{"n_layer": 15, "d_model": 128, "n_kv_head": 2, "qk_norm": true, "init_std_down": 0.0, "lr": 0.00442, "warmup_steps": 209, "schedule": "wsd", "decay_fraction": 0.87, "doc_mask": true, "dataset": "wikipedia_en"}
Each number is 50 + 10 x the weight over its row's rms, rounded and kept within 0 to 99. Layers, rows and columns count from 0. The size before them is the row's rms in percent of the matrix's.

# o: layer 4 attention output (transposed), 128x128, rms 0.127, rows 71-88,102-119, columns 0-127
# v: layer 4 attention value, 64x128, rms 0.119, rows 39-56, columns 0-127
o102 111:56 45 47 38 41 52 65 45 48 50 48 47 29 60 37 41 58 55 49 52 48 60 42 45 54 39 54 47 50 38 52 60 47 57 32 41 49 32 55 45 37 52 36 67 65 44 52 43 58 40 36 78 43 64 53 43 56 45 42 60 44 49 55 46 35 62 73 41 46 55 52 41 50 51 48 60 50 57 45 66 51 59 50 65 45 44 54 67 64 41 60 40 50 47 44 61 58 55 76 55 44 41 51 56 51 37 67 64 58 32 46 49 42 59 68 41 25 45 53 57 65 55 55 44 63 68 36 61
v39 101:55 23 49 48 53 44 39 48 65 62 57 53 48 55 48 43 52 53 46 38 42 63 59 47 45 46 49 57 37 46 52 74 52 53 62 38 57 46 61 51 50 56 52 25 39 43 35 53 63 53 44 55 54 42 38 63 33 52 38 54 64 41 42 57 56 48 50 62 54 60 60 37 46 48 58 49 41 72 47 51 49 46 45 33 46 46 48 52 53 52 39 47 51 38 48 63 61 56 49 37 45 38 31 64 61 79 56 56 44 37 58 44 49 47 38 43 39 59 46 40 21 25 48 37 58 50 63 58
o71 107:50 59 45 40 52 68 60 45 54 60 37 64 55 45 48 53 56 43 42 48 52 44 48 52 55 48 37 57 47 56 60 52 52 56 60 42 47 50 17 58 61 56 42 36 57 69 64 43 36 50 46 65 56 32 50 61 36 56 50 43 52 46 46 41 59 57 71 38 59 52 46 48 85 47 51 42 52 36 38 34 39 44 50 39 58 53 55 40 55 50 47 43 45 41 35 68 71 54 46 49 40 48 30 56 28 50 55 47 57 47 39 54 59 47 45 52 49 53 56 61 51 73 63 71 45 45 43 45
o103 091:39 50 65 63 54 50 54 78 47 41 48 43 44 40 55 57 55 57 39 57 58 45 47 44 41 50 52 37 42 55 52 41 50 49 33 67 47 63 67 43 42 58 63 62 54 52 24 48 55 40 28 43 34 58 62 50 63 39 41 52 49 42 51 37 43 48 40 50 46 44 39 37 64 51 44 66 54 45 46 56 44 42 57 50 53 43 51 72 65 46 56 50 45 53 73 41 59 48 55 44 64 53 53 53 68 71 44 42 46 71 52 47 45 65 59 41 49 33 48 61 39 50 36 61 38 68 59 45
v40 110:25 42 43 42 48 49 49 42 42 58 70 31 59 43 43 46 41 46 58 57 66 30 48 56 49 45 43 47 57 46 65 44 54 45 36 59 52 71 31 45 56 51 38 56 55 37 57 42 42 34 48 41 45 66 54 69 46 46 49 35 50 49 66 57 32 45 54 44 47 46 48 42 42 55 54 52 52 39 47 61 42 45 35 43 38 62 58 52 51 53 34 71 45 43 61 56 46 57 63 61 56 36 62 35 52 60 50 41 56 47 44 71 54 49 60 38 59 59 42 50 60 64 46 48 48 63 24 32
o72 100:54 48 48 62 45 42 48 59 45 52 49 59 29 63 64 45 55 42 59 47 40 80 53 60 60 60 66 49 56 61 56 46 59 51 33 43 74 39 63 36 39 47 47 65 48 51 39 68 58 68 43 60 79 46 55 47 64 51 54 66 44 66 57 53 57 56 37 62 44 59 62 44 24 33 48 40 52 58 63 58 59 46 54 48 56 47 63 55 34 53 39 42 53 56 64 55 44 49 42 59 38 52 45 52 60 54 51 57 49 44 52 48 42 37 49 49 52 39 55 56 46 29 59 48 44 49 58 63
o104 109:54 51 48 43 40 54 63 38 60 42 48 57 57 47 40 45 31 53 39 44 53 49 50 39 51 48 24 53 50 31 54 30 64 57 59 54 42 52 44 59 67 54 62 49 33 51 41 44 50 32 57 48 65 41 54 56 58 55 50 51 40 43 48 37 53 46 60 38 63 52 23 50 38 50 46 50 59 51 43 61 33 41 37 71 39 67 33 31 47 53 52 51 43 41 48 40 57 44 62 51 54 62 49 40 28 39 54 51 59 27 54 61 64 60 61 57 52 58 43 51 48 64 45 42 56 30 38 45
v41 097:49 61 57 46 54 50 52 68 41 47 39 55 65 60 50 47 55 48 45 55 40 47 62 64 51 47 46 54 47 52 57 54 42 46 54 38 59 69 56 54 37 42 52 35 48 43 50 58 50 53 33 29 46 51 78 28 47 34 59 50 57 48 42 34 46 33 52 54 59 24 58 50 53 45 45 59 67 53 49 63 50 66 66 51 49 49 52 53 49 49 53 65 50 34 64 53 31 43 61 44 55 31 54 37 67 51 61 44 54 45 46 49 54 62 58 52 22 43 24 46 39 48 37 62 47 60 38 58
o73 095:49 47 45 50 45 35 56 27 63 38 29 33 51 53 52 38 28 45 54 45 49 45 53 36 59 52 63 43 55 60 40 39 64 45 34 78 43 55 54 37 56 53 55 45 53 53 51 28 52 51 41 50 62 57 54 48 49 55 57 50 53 57 49 72 56 49 49 65 42 34 60 52 28 49 48 48 43 57 48 45 69 59 47 59 48 52 46 40 51 32 44 53 38 64 45 52 47 49 45 46 75 64 52 60 40 52 45 65 45 64 61 56 26 48 44 38 54 64 51 49 51 47 72 42 63 46 52 38
o105 096:56 35 45 30 37 48 49 65 54 39 55 44 40 49 36 42 52 54 56 70 57 45 57 49 42 47 49 60 58 36 46 51 44 50 63 48 41 38 56 60 64 43 56 66 55 56 41 50 45 33 70 53 20 51 41 58 60 58 40 47 44 41 41 61 47 50 54 32 53 71 52 56 44 44 34 56 54 56 38 54 36 25 59 42 39 34 56 62 63 59 57 44 41 53 71 44 42 48 33 40 56 41 58 44 71 35 49 47 56 53 49 45 47 48 65 55 57 44 61 35 67 47 48 53 53 37 46 41
v42 112:48 52 44 63 38 55 57 32 36 42 28 34 50 50 37 50 53 38 55 55 60 54 32 45 58 42 44 62 67 51 49 69 47 39 52 52 54 59 55 49 59 36 69 41 54 54 65 54 51 45 45 39 48 31 48 42 57 53 35 42 53 54 42 38 56 72 46 53 49 49 45 59 58 49 56 54 35 48 57 70 46 58 58 63 55 70 61 45 46 42 44 37 54 63 61 35 36 35 37 44 34 64 34 61 68 46 46 47 33 48 53 56 54 51 52 57 49 43 59 69 57 70 50 33 56 40 39 41
o74 103:43 58 79 56 37 41 53 60 46 58 53 46 46 65 46 53 67 62 32 54 60 52 53 43 40 46 56 44 42 49 53 37 61 46 53 60 49 56 51 52 49 28 41 36 57 53 48 40 48 54 58 42 18 81 52 46 68 50 40 40 49 59 43 65 61 55 64 29 64 46 38 53 43 64 72 63 45 47 57 37 55 48 39 50 45 34 59 55 43 51 62 61 51 47 45 44 53 45 55 49 62 60 55 54 58 53 64 53 45 52 42 55 43 61 57 37 56 62 58 45 48 47 52 40 41 73 59 62
o106 116:44 44 49 54 56 76 50 55 63 35 46 58 68 46 67 57 41 52 49 26 46 58 56 62 53 53 43 47 59 52 37 49 41 60 43 67 53 49 47 51 67 53 46 61 41 47 61 43 59 69 51 73 70 32 47 65 52 50 60 59 68 52 54 61 56 38 36 67 34 33 50 47 68 43 58 50 50 51 59 55 47 31 56 44 40 53 48 61 53 47 37 48 54 44 58 43 50 51 29 57 51 27 55 57 67 56 38 52 53 69 51 37 53 40 48 45 62 54 53 59 49 38 44 40 60 40 55 47
v43 100:55 49 54 53 54 55 49 45 45 57 53 46 56 48 41 52 60 71 33 55 31 70 43 64 39 52 51 31 61 53 50 69 40 38 46 63 43 49 57 57 66 42 46 46 45 55 54 49 45 69 58 49 61 56 48 42 55 50 46 42 68 46 50 43 47 63 64 57 62 36 58 52 60 46 64 55 55 63 42 47 68 53 66 72 46 46 66 38 52 55 52 40 46 55 43 52 53 56 33 49 45 77 58 51 57 47 35 54 37 62 50 28 40 55 61 69 53 37 52 65 27 47 65 46 40 37 52 49
o75 085:29 31 51 41 41 39 51 37 56 45 50 56 54 43 66 58 32 56 62 44 65 50 38 44 70 56 59 51 44 44 36 45 48 41 63 47 60 63 39 66 51 53 66 38 48 56 38 49 39 42 56 31 53 36 50 58 47 64 39 43 40 48 51 61 45 53 49 51 55 36 46 42 20 42 36 49 56 44 39 46 31 54 41 35 60 40 40 44 66 53 57 58 43 58 54 44 43 43 52 34 46 46 33 30 34 54 49 30 52 45 51 63 62 57 58 53 39 63 48 62 60 69 50 48 51 51 58 55
o107 104:53 53 49 44 39 59 52 58 53 38 47 52 54 51 47 47 51 38 57 51 40 60 54 62 40 53 62 53 54 55 63 61 37 54 22 56 52 38 47 48 44 59 39 67 64 45 52 45 66 72 36 70 73 54 53 49 43 39 52 66 55 62 53 51 44 57 67 43 40 58 70 49 71 52 42 57 44 50 44 58 59 58 69 61 45 50 61 76 66 40 64 43 69 54 39 62 49 51 51 55 53 38 54 58 63 42 56 53 66 68 61 44 37 47 58 33 51 39 59 54 54 48 53 40 56 52 47 45
v44 087:55 29 39 40 67 62 43 59 62 49 37 58 49 53 60 51 40 31 37 56 41 50 61 44 39 38 46 31 64 55 39 60 48 58 27 39 47 38 73 55 57 54 51 58 53 28 45 64 50 52 57 50 54 65 63 47 56 46 57 44 65 49 59 55 58 62 39 35 38 43 44 46 50 46 46 54 53 32 46 49 54 53 55 45 69 46 66 51 53 53 62 45 26 58 25 50 46 46 52 56 47 59 54 52 48 44 54 56 52 47 65 51 41 45 54 54 40 30 57 41 66 35 64 58 34 49 54 59
o76 089:38 53 56 48 45 50 56 67 54 55 63 56 44 44 63 53 45 50 56 35 60 59 51 59 74 51 58 44 27 48 43 57 62 64 57 54 46 49 32 47 47 40 67 59 44 58 36 49 60 38 60 59 49 63 41 83 36 35 59 69 52 50 47 45 61 42 39 58 60 53 64 60 47 45 48 40 44 52 47 64 45 40 59 56 47 52 40 45 49 49 54 53 43 31 64 48 43 44 56 50 34 49 67 43 31 49 41 37 46 38 52 57 64 37 64 67 68 52 39 61 30 42 47 46 40 47 43 52
o108 091:49 61 41 51 50 32 45 33 38 66 43 35 52 68 41 65 54 46 49 56 62 48 30 39 39 52 50 68 58 49 58 56 22 41 53 40 71 49 42 47 43 52 35 56 48 56 53 49 42 57 56 38 55 42 52 50 61 58 48 45 58 48 56 52 63 49 42 43 56 45 43 43 40 39 57 46 53 58 79 38 67 64 54 45 49 45 46 57 54 52 53 46 61 60 41 61 58 52 60 45 59 63 42 57 59 38 58 55 52 53 32 54 28 57 52 39 42 42 58 35 52 51 54 62 46 57 35 84
v45 114:36 48 46 45 54 69 42 60 46 57 71 50 49 53 48 47 50 68 57 55 38 41 59 58 56 52 47 47 40 37 71 36 52 45 48 48 45 66 44 44 31 37 48 53 32 42 45 49 50 57 56 42 54 46 49 56 41 44 62 52 49 49 54 46 53 33 71 50 61 50 58 48 37 60 46 47 37 34 48 53 51 26 28 52 39 42 58 56 48 50 60 83 42 43 50 36 42 45 45 56 62 42 52 36 48 59 56 41 53 46 43 68 57 56 68 69 43 73 62 40 42 55 50 49 53 42 30 43
o77 095:57 57 54 59 52 56 40 39 55 57 48 47 56 51 69 64 47 41 50 39 48 42 48 54 54 56 51 67 63 78 56 61 49 51 46 61 56 48 34 46 64 61 60 45 44 45 34 54 48 71 33 48 66 41 46 50 59 50 48 53 62 52 50 45 55 62 37 43 48 50 54 47 56 48 48 55 66 36 61 49 43 58 58 40 67 57 70 57 36 51 44 29 60 80 50 46 50 40 39 59 33 59 38 54 61 52 51 53 29 65 51 38 56 45 35 64 61 58 61 62 47 34 56 49 35 38 56 58
o109 119:58 53 47 43 42 40 59 41 53 30 57 60 39 45 42 31 46 48 32 35 60 51 40 41 58 48 42 49 34 28 53 36 57 63 61 34 33 38 51 56 44 52 39 62 48 53 59 53 59 25 55 65 42 67 54 45 57 51 44 37 39 30 37 40 40 64 63 45 44 66 47 41 47 35 48 56 45 51 51 59 37 46 44 61 44 50 51 32 62 60 57 52 41 37 49 53 63 53 59 55 39 55 50 35 34 50 62 65 61 38 40 47 55 63 50 44 32 49 46 46 60 56 38 51 66 53 38 51
v46 096:58 49 69 43 44 62 60 58 22 66 42 64 55 42 34 47 47 52 48 50 65 61 50 63 44 46 53 26 64 61 55 33 39 66 52 70 39 46 37 40 43 63 47 70 48 50 45 46 68 51 58 53 61 47 47 57 50 41 43 52 44 56 37 43 42 49 69 52 50 56 44 41 43 51 45 41 48 70 54 30 65 45 68 58 59 41 52 37 52 55 50 52 54 53 48 65 62 69 54 56 45 43 50 62 53 67 50 65 58 49 51 44 38 46 37 52 67 56 36 44 45 66 52 51 58 39 42 49
o78 098:36 43 44 57 65 47 41 39 57 50 46 55 49 38 56 41 43 67 56 57 45 19 40 61 47 74 30 63 52 48 64 52 42 61 63 44 47 57 71 60 59 60 55 54 49 45 52 50 50 49 46 52 24 43 41 49 37 61 47 54 52 46 62 42 56 42 29 46 49 74 47 47 65 46 36 44 66 36 42 49 43 57 53 33 48 43 57 49 47 43 57 43 48 60 77 50 51 53 44 43 54 26 45 44 55 42 53 40 42 56 51 46 44 50 58 42 42 32 42 32 53 58 47 52 61 38 58 43
o110 093:58 57 45 35 41 55 63 63 44 53 54 42 46 48 61 61 43 38 41 45 53 68 60 48 55 50 59 47 52 45 65 52 56 47 28 53 45 44 45 36 47 48 39 34 46 52 43 49 39 70 37 56 67 48 52 36 60 51 56 56 51 66 34 52 36 62 73 43 62 28 41 66 47 69 54 55 45 58 29 48 54 58 51 69 52 46 53 43 53 47 56 52 57 43 24 65 40 40 72 66 52 58 65 49 41 58 47 54 51 39 66 54 60 51 37 59 42 53 46 63 50 53 58 49 36 63 41 47
v47 103:52 56 57 38 51 53 54 59 53 44 56 65 40 48 56 56 50 42 59 55 46 49 66 63 48 32 44 28 23 50 49 42 50 63 58 61 53 61 34 49 48 54 50 51 37 28 30 53 64 59 59 45 66 41 51 27 53 58 80 55 63 50 44 49 65 46 48 55 44 42 75 50 41 52 53 48 31 42 46 50 64 40 61 56 57 45 61 60 46 53 39 61 49 48 52 49 55 56 53 67 64 58 37 42 50 43 57 64 49 57 42 59 45 52 64 49 53 50 74 35 52 42 66 63 50 45 51 57
o79 096:45 51 39 56 63 57 46 55 41 50 54 44 66 59 37 53 49 53 68 45 59 45 45 41 61 44 49 54 52 75 46 76 27 54 42 48 50 47 42 52 61 72 60 51 61 46 50 39 49 49 57 41 41 47 45 73 42 46 42 56 58 19 62 51 47 38 35 56 50 54 50 57 69 52 31 47 63 44 40 36 48 42 40 41 49 57 39 76 47 40 55 44 56 47 61 49 52 48 41 50 48 32 54 54 42 46 57 31 47 48 54 36 62 40 52 74 51 55 40 58 42 57 46 50 46 32 52 48
o111 110:61 48 47 56 42 35 45 37 52 42 47 59 46 60 52 53 39 57 40 26 48 49 60 56 54 57 59 56 38 27 59 46 60 43 61 36 40 59 49 65 43 48 52 50 52 55 57 47 45 37 64 47 43 54 54 35 66 49 51 47 39 52 32 63 48 54 50 37 44 52 62 41 23 51 63 60 52 67 62 57 51 51 55 45 52 31 56 18 54 59 46 46 55 43 30 54 49 54 59 68 47 64 54 59 60 48 55 64 55 29 37 44 38 52 53 38 45 47 57 23 50 51 40 49 63 61 50 50
v48 089:40 58 68 34 42 60 25 57 56 51 52 70 52 36 46 44 53 57 66 54 56 51 47 53 47 55 51 52 52 54 57 40 39 44 35 47 51 39 50 41 39 54 42 41 42 36 55 42 30 49 50 41 35 44 27 66 45 28 48 52 45 40 68 53 43 53 68 27 37 41 42 47 48 51 36 64 52 48 54 50 45 47 41 56 40 52 49 42 57 57 67 73 36 45 34 61 56 60 50 48 45 41 53 50 61 50 67 52 51 52 54 52 50 31 62 60 65 43 37 50 43 49 42 59 60 66 70 52
o80 089:60 47 42 49 47 34 39 46 56 46 56 52 52 55 66 47 35 46 42 33 40 47 51 63 48 56 40 56 48 48 63 49 43 67 51 48 41 56 65 47 43 53 52 64 48 59 37 71 44 42 45 57 78 40 55 31 48 59 59 61 47 52 47 46 64 39 55 69 65 59 39 48 35 52 54 39 53 39 51 63 49 46 69 33 44 52 51 46 33 47 34 39 49 66 63 46 36 53 40 45 49 48 45 24 53 40 41 62 33 72 48 54 53 61 70 51 54 34 52 40 65 44 57 54 45 52 55 38
o112 098:52 61 47 52 48 41 41 43 51 61 51 39 27 50 44 46 53 41 47 58 56 55 47 27 43 51 48 57 54 47 52 47 51 38 52 41 61 41 44 44 54 56 47 61 53 46 52 37 66 45 42 52 41 47 46 41 43 53 42 28 41 45 46 34 40 55 68 15 55 62 40 27 49 56 43 67 45 40 52 35 54 47 39 49 46 58 50 51 46 56 72 44 38 57 45 66 75 46 51 45 50 43 43 51 29 53 59 49 47 46 46 60 49 53 49 56 33 50 38 70 69 44 65 38 25 54 42 58
v49 102:39 57 50 47 41 53 47 49 47 43 54 50 49 32 54 39 50 47 45 50 42 48 45 51 48 60 50 67 47 49 54 51 49 33 56 62 54 60 37 44 58 39 66 31 57 50 37 35 57 31 46 55 54 49 48 53 39 60 45 50 38 58 52 52 47 68 59 48 47 59 55 43 49 37 48 50 54 43 51 70 54 23 56 61 37 64 50 42 51 41 21 53 52 49 48 68 51 41 43 47 60 38 64 50 61 62 54 24 63 54 58 47 60 49 65 48 34 46 40 72 45 49 30 64 34 66 39 29
o81 095:45 46 62 35 40 43 48 36 44 58 50 46 54 60 31 55 60 59 50 45 59 48 59 66 44 49 54 30 65 60 40 52 50 39 48 50 55 44 59 41 47 52 45 49 41 47 58 77 34 50 55 52 34 52 38 43 58 69 51 48 44 39 62 72 53 50 40 36 56 51 43 50 44 62 55 50 58 31 52 37 48 48 58 30 47 35 58 68 39 57 62 62 46 60 42 57 58 67 35 47 40 70 47 51 51 45 47 54 46 42 35 64 46 63 55 53 56 53 61 29 66 58 61 52 39 58 59 72
o113 099:57 49 48 52 46 68 66 50 64 39 33 58 60 52 64 48 34 51 39 51 55 54 35 49 64 60 61 62 38 35 41 32 41 58 44 58 56 47 40 53 65 50 64 47 37 32 35 27 65 42 45 48 57 56 70 63 46 41 45 59 55 39 50 31 43 34 39 61 56 59 63 48 53 41 58 42 51 54 47 48 40 44 40 57 55 63 48 49 53 48 49 44 29 51 62 35 51 50 62 59 34 42 53 36 52 47 45 45 51 40 78 51 50 34 48 52 67 57 42 59 42 45 48 36 59 39 57 53
v50 089:28 49 60 63 52 44 53 64 56 41 73 32 51 64 55 51 47 46 66 44 46 61 59 56 61 59 43 57 33 48 47 48 58 56 62 70 48 57 48 54 45 39 72 52 35 41 46 51 53 40 47 70 53 51 45 69 52 71 57 56 36 45 39 41 58 35 58 62 39 51 62 58 43 64 48 52 45 41 48 56 59 39 47 37 52 53 51 39 50 51 38 66 51 35 59 59 57 30 53 40 58 50 33 49 51 42 59 45 68 53 27 41 60 50 52 48 34 59 32 47 50 64 47 43 68 44 56 52
o82 080:55 59 46 54 54 44 41 28 41 57 40 53 47 60 44 60 57 64 53 60 37 34 51 39 51 45 39 51 66 62 63 49 40 47 50 43 58 43 43 46 47 59 45 48 60 50 57 63 35 78 63 47 45 47 53 46 44 51 43 39 56 40 46 61 36 49 45 36 37 46 47 52 60 41 40 49 52 60 49 42 47 55 56 62 72 53 61 76 63 52 41 46 52 63 32 54 69 55 44 59 35 35 43 60 48 61 53 70 31 45 58 52 47 56 40 50 55 60 61 57 60 71 50 68 26 45 46 58
o114 097:56 52 47 38 52 46 51 71 64 36 42 48 56 31 46 44 43 49 41 34 36 47 43 50 50 62 67 45 19 44 56 35 68 46 42 65 17 45 57 55 50 39 51 44 44 40 53 49 47 34 39 38 31 57 51 36 64 46 61 50 46 41 52 42 42 41 41 66 57 53 55 44 41 54 65 42 40 46 33 54 44 43 48 39 42 44 49 26 45 40 55 45 41 39 68 39 62 61 39 52 44 61 50 56 51 53 41 35 50 45 51 44 62 54 49 52 47 47 44 55 53 40 35 53 63 61 59 40
v51 095:43 47 60 47 49 64 46 47 44 47 48 60 20 53 58 40 46 65 59 47 44 49 40 51 56 56 59 69 61 48 57 64 38 50 54 43 39 53 43 60 37 44 44 54 50 59 44 40 65 51 72 51 48 70 65 42 44 27 42 53 51 59 53 43 63 54 60 51 48 55 49 43 54 46 62 53 54 38 45 34 42 30 54 54 45 32 20 53 47 34 39 39 70 44 36 42 45 46 63 59 43 62 55 42 40 55 32 47 67 50 51 49 49 50 45 50 56 59 54 50 45 24 48 48 47 57 44 71
o83 109:46 43 48 42 59 53 43 42 64 57 56 37 63 34 36 41 32 56 56 64 42 47 69 53 43 64 47 48 47 40 40 46 46 40 60 61 42 56 64 39 61 54 54 50 42 38 59 47 39 51 37 39 31 44 39 45 70 84 52 50 67 55 50 62 47 44 45 64 49 49 48 43 37 52 59 50 54 53 42 63 45 40 48 38 35 40 44 56 58 66 59 60 42 56 50 37 57 69 53 50 51 68 51 62 67 39 57 44 46 65 56 33 35 47 54 60 59 59 70 31 48 49 47 49 57 54 59 50
o115 090:30 51 54 54 61 57 60 40 47 45 52 61 39 56 46 31 43 59 52 47 57 61 35 33 59 41 46 36 52 76 43 54 45 60 35 40 59 47 51 39 45 61 45 44 65 51 57 52 66 38 49 52 27 76 39 49 44 32 25 54 41 52 57 44 50 64 37 60 55 43 55 54 64 44 53 67 56 60 60 50 51 69 36 50 55 50 60 49 54 50 50 62 47 58 51 70 53 42 59 66 41 49 41 40 45 63 51 42 64 43 43 48 54 60 49 46 31 51 43 42 34 63 43 50 65 52 63 48
v52 119:48 41 24 48 54 40 66 57 44 41 35 47 57 49 54 61 32 33 65 62 67 34 52 50 52 38 63 60 55 54 50 39 52 64 58 28 53 56 56 61 60 53 47 53 49 67 54 68 55 57 49 64 49 42 52 33 61 40 67 58 56 56 59 59 53 55 42 39 39 43 42 47 31 51 43 41 52 43 58 65 46 56 34 44 54 57 60 52 50 47 40 61 53 39 57 46 49 43 54 51 35 29 54 53 37 64 55 51 49 40 64 68 53 43 40 29 46 57 46 42 73 63 48 64 53 55 55 53
o84 106:42 66 45 52 44 60 71 66 42 62 55 47 49 55 52 37 54 43 40 55 56 46 57 59 45 74 53 45 38 37 54 53 55 52 53 70 40 33 53 48 47 42 53 61 51 40 53 34 71 66 57 56 34 80 64 56 51 47 45 56 52 60 41 44 55 50 50 37 65 74 43 59 62 49 74 46 39 48 53 49 64 58 57 64 29 56 47 62 35 44 66 50 48 42 55 57 65 58 58 54 57 57 55 56 57 46 66 51 48 56 64 43 51 34 63 62 58 45 52 35 43 39 47 52 52 51 54 55
o116 119:34 38 56 50 55 44 45 32 59 51 47 54 51 56 47 57 52 54 55 54 55 37 55 52 46 39 49 55 63 48 43 43 44 52 74 46 51 68 58 50 64 38 55 50 33 49 58 52 29 37 73 43 56 27 38 56 57 70 51 40 53 57 47 60 67 47 31 59 59 33 51 52 33 42 45 36 54 49 63 51 34 43 41 32 55 36 46 30 61 68 39 61 34 36 48 42 37 43 48 53 47 56 27 52 44 41 46 56 44 40 39 53 43 62 44 55 51 51 56 35 48 57 49 51 38 38 41 56
v53 105:46 51 42 54 56 25 50 46 51 46 49 64 51 48 62 50 40 63 37 47 62 36 39 50 75 60 57 62 37 45 66 52 48 64 46 34 58 58 43 46 28 43 53 39 62 45 40 51 64 26 65 44 32 52 63 57 26 45 53 57 48 54 61 54 45 39 41 54 55 51 37 49 42 42 42 46 50 53 58 58 44 48 50 52 26 52 34 55 51 42 53 59 61 46 56 49 34 50 60 47 57 34 50 44 39 50 50 48 78 51 64 65 49 55 41 44 53 41 45 48 74 49 37 67 56 50 50 45
o85 105:60 45 33 35 60 59 41 52 65 49 53 33 41 38 20 47 53 46 51 76 42 48 65 49 36 57 41 48 65 44 35 53 34 53 39 53 30 50 68 44 50 52 38 56 52 46 59 52 44 60 33 58 36 56 50 44 50 62 47 48 61 55 43 55 47 55 50 59 36 45 60 60 40 59 60 56 51 53 46 62 68 65 65 45 49 65 51 54 71 50 51 46 54 51 36 44 55 71 46 50 76 58 56 53 62 35 53 60 50 60 55 42 31 55 46 46 53 52 46 33 46 44 42 39 56 53 49 39
o117 102:44 31 42 52 56 51 58 55 53 65 59 51 53 55 59 40 54 51 54 64 50 44 38 43 67 52 31 57 40 42 36 57 64 55 75 55 59 60 53 44 54 46 63 58 47 52 40 33 52 21 65 38 14 45 51 61 46 41 48 45 44 41 53 63 47 55 41 42 54 50 36 52 54 59 42 45 51 40 47 43 43 54 36 55 56 54 41 37 63 44 57 51 44 50 63 47 32 34 52 47 36 57 49 33 32 66 57 50 41 46 60 62 65 55 55 62 47 51 47 36 57 58 51 60 54 35 39 66
v54 095:51 46 52 54 54 37 60 66 46 52 33 32 57 67 47 59 45 43 51 58 46 35 38 50 47 35 53 40 51 49 47 50 48 61 58 47 59 60 58 60 52 53 33 52 44 45 70 68 70 63 51 60 46 54 70 33 54 39 60 45 53 50 50 48 59 41 49 63 37 45 52 51 49 61 52 35 61 54 59 30 49 71 74 40 59 52 61 53 52 57 65 34 44 49 45 54 63 45 54 61 40 39 44 51 40 56 64 63 57 51 57 47 39 55 20 30 45 48 45 55 39 44 50 43 33 36 61 56
o86 087:53 52 41 54 55 51 59 53 50 54 40 50 59 34 60 47 38 47 54 43 43 52 53 39 54 70 47 54 27 41 43 38 49 44 54 63 53 35 56 40 40 43 52 55 51 50 61 27 62 60 46 43 14 63 57 65 35 28 49 69 58 54 48 64 36 54 63 42 42 52 46 58 35 31 58 45 44 56 41 46 62 51 38 57 39 60 50 41 54 40 48 54 71 44 61 38 56 48 67 50 49 54 49 68 53 56 27 48 51 42 61 39 60 32 44 41 35 56 46 45 49 52 46 52 62 47 39 47
o118 098:43 42 42 42 47 37 40 58 50 59 53 42 44 54 30 59 61 53 56 61 52 38 59 58 38 38 52 49 71 54 43 54 35 54 45 61 40 59 56 42 45 42 55 59 62 62 40 64 23 42 51 48 44 29 36 41 53 58 65 61 61 73 54 67 69 47 44 51 61 24 56 63 50 60 54 47 62 55 34 70 60 43 52 46 47 51 49 60 59 53 49 52 46 48 41 46 34 57 43 39 53 59 56 67 62 29 53 48 46 62 54 43 28 56 56 55 59 49 51 39 46 47 49 61 39 57 44 42
v55 116:53 58 66 65 58 62 31 51 63 56 61 56 44 51 49 29 45 56 45 46 38 56 66 44 49 62 64 44 55 46 55 65 45 42 53 37 46 41 63 55 46 57 64 35 48 34 57 37 46 33 54 47 63 51 60 53 47 50 49 48 50 49 36 44 57 74 60 49 31 39 59 48 57 43 40 65 51 69 50 42 55 38 49 49 62 37 56 55 47 46 38 44 52 44 42 70 57 47 59 41 70 51 72 46 64 60 54 52 50 47 53 49 44 66 62 75 47 40 46 36 48 36 43 43 48 26 58 59
o87 107:55 49 67 49 47 56 57 41 52 53 42 73 53 53 46 67 50 42 58 48 50 29 56 64 51 50 43 71 47 46 48 40 61 58 62 60 41 72 52 42 64 61 66 37 31 39 46 58 48 55 46 66 43 46 42 55 46 61 42 52 68 60 67 61 53 49 37 55 64 52 62 57 54 61 48 39 57 39 43 52 41 57 55 50 44 40 47 32 53 59 46 80 49 28 49 37 55 58 44 58 40 65 55 64 36 49 50 60 48 44 41 56 63 39 56 46 55 69 58 39 33 57 63 59 50 56 51 53
o119 115:64 48 40 45 54 53 65 63 43 48 36 41 39 59 65 48 54 52 51 49 54 69 45 38 52 59 72 58 45 51 53 67 39 47 29 40 58 39 33 66 50 40 51 55 56 47 39 49 61 50 40 58 40 78 56 48 53 38 41 61 41 47 54 43 48 44 53 44 56 62 55 49 71 43 45 62 39 64 58 48 51 47 45 64 57 49 55 71 45 50 57 43 58 60 72 68 42 44 61 55 58 38 49 47 79 62 43 27 58 43 44 49 52 55 42 33 44 42 53 59 51 46 37 46 52 61 40 51
v56 108:48 60 42 67 50 43 46 68 49 41 55 42 58 35 37 54 62 35 34 56 65 58 61 66 57 32 52 54 67 53 59 64 38 45 56 41 56 52 56 30 76 54 63 48 57 48 66 44 37 54 35 53 40 51 62 50 56 39 39 24 63 43 45 47 44 46 55 44 58 45 51 41 63 55 49 48 57 55 47 58 25 58 63 38 52 52 54 60 52 40 46 51 54 37 63 63 46 45 65 47 48 30 51 51 56 49 52 50 52 47 54 60 64 59 47 48 33 67 36 46 71 58 42 62 50 61 43 48
o88 110:63 42 61 56 43 42 60 19 53 48 34 53 32 64 55 47 43 54 47 44 37 56 49 50 64 54 61 52 50 44 50 47 70 45 41 52 58 62 50 54 39 45 43 51 61 43 52 39 62 47 36 50 82 54 51 35 39 48 63 61 52 65 45 60 50 40 63 66 44 36 62 48 33 46 52 45 51 65 47 59 56 52 57 66 58 50 50 34 61 55 40 67 43 53 36 47 39 54 67 58 62 71 56 50 50 46 35 65 58 48 50 75 39 57 43 35 43 49 45 51 46 40 60 47 60 55 47 57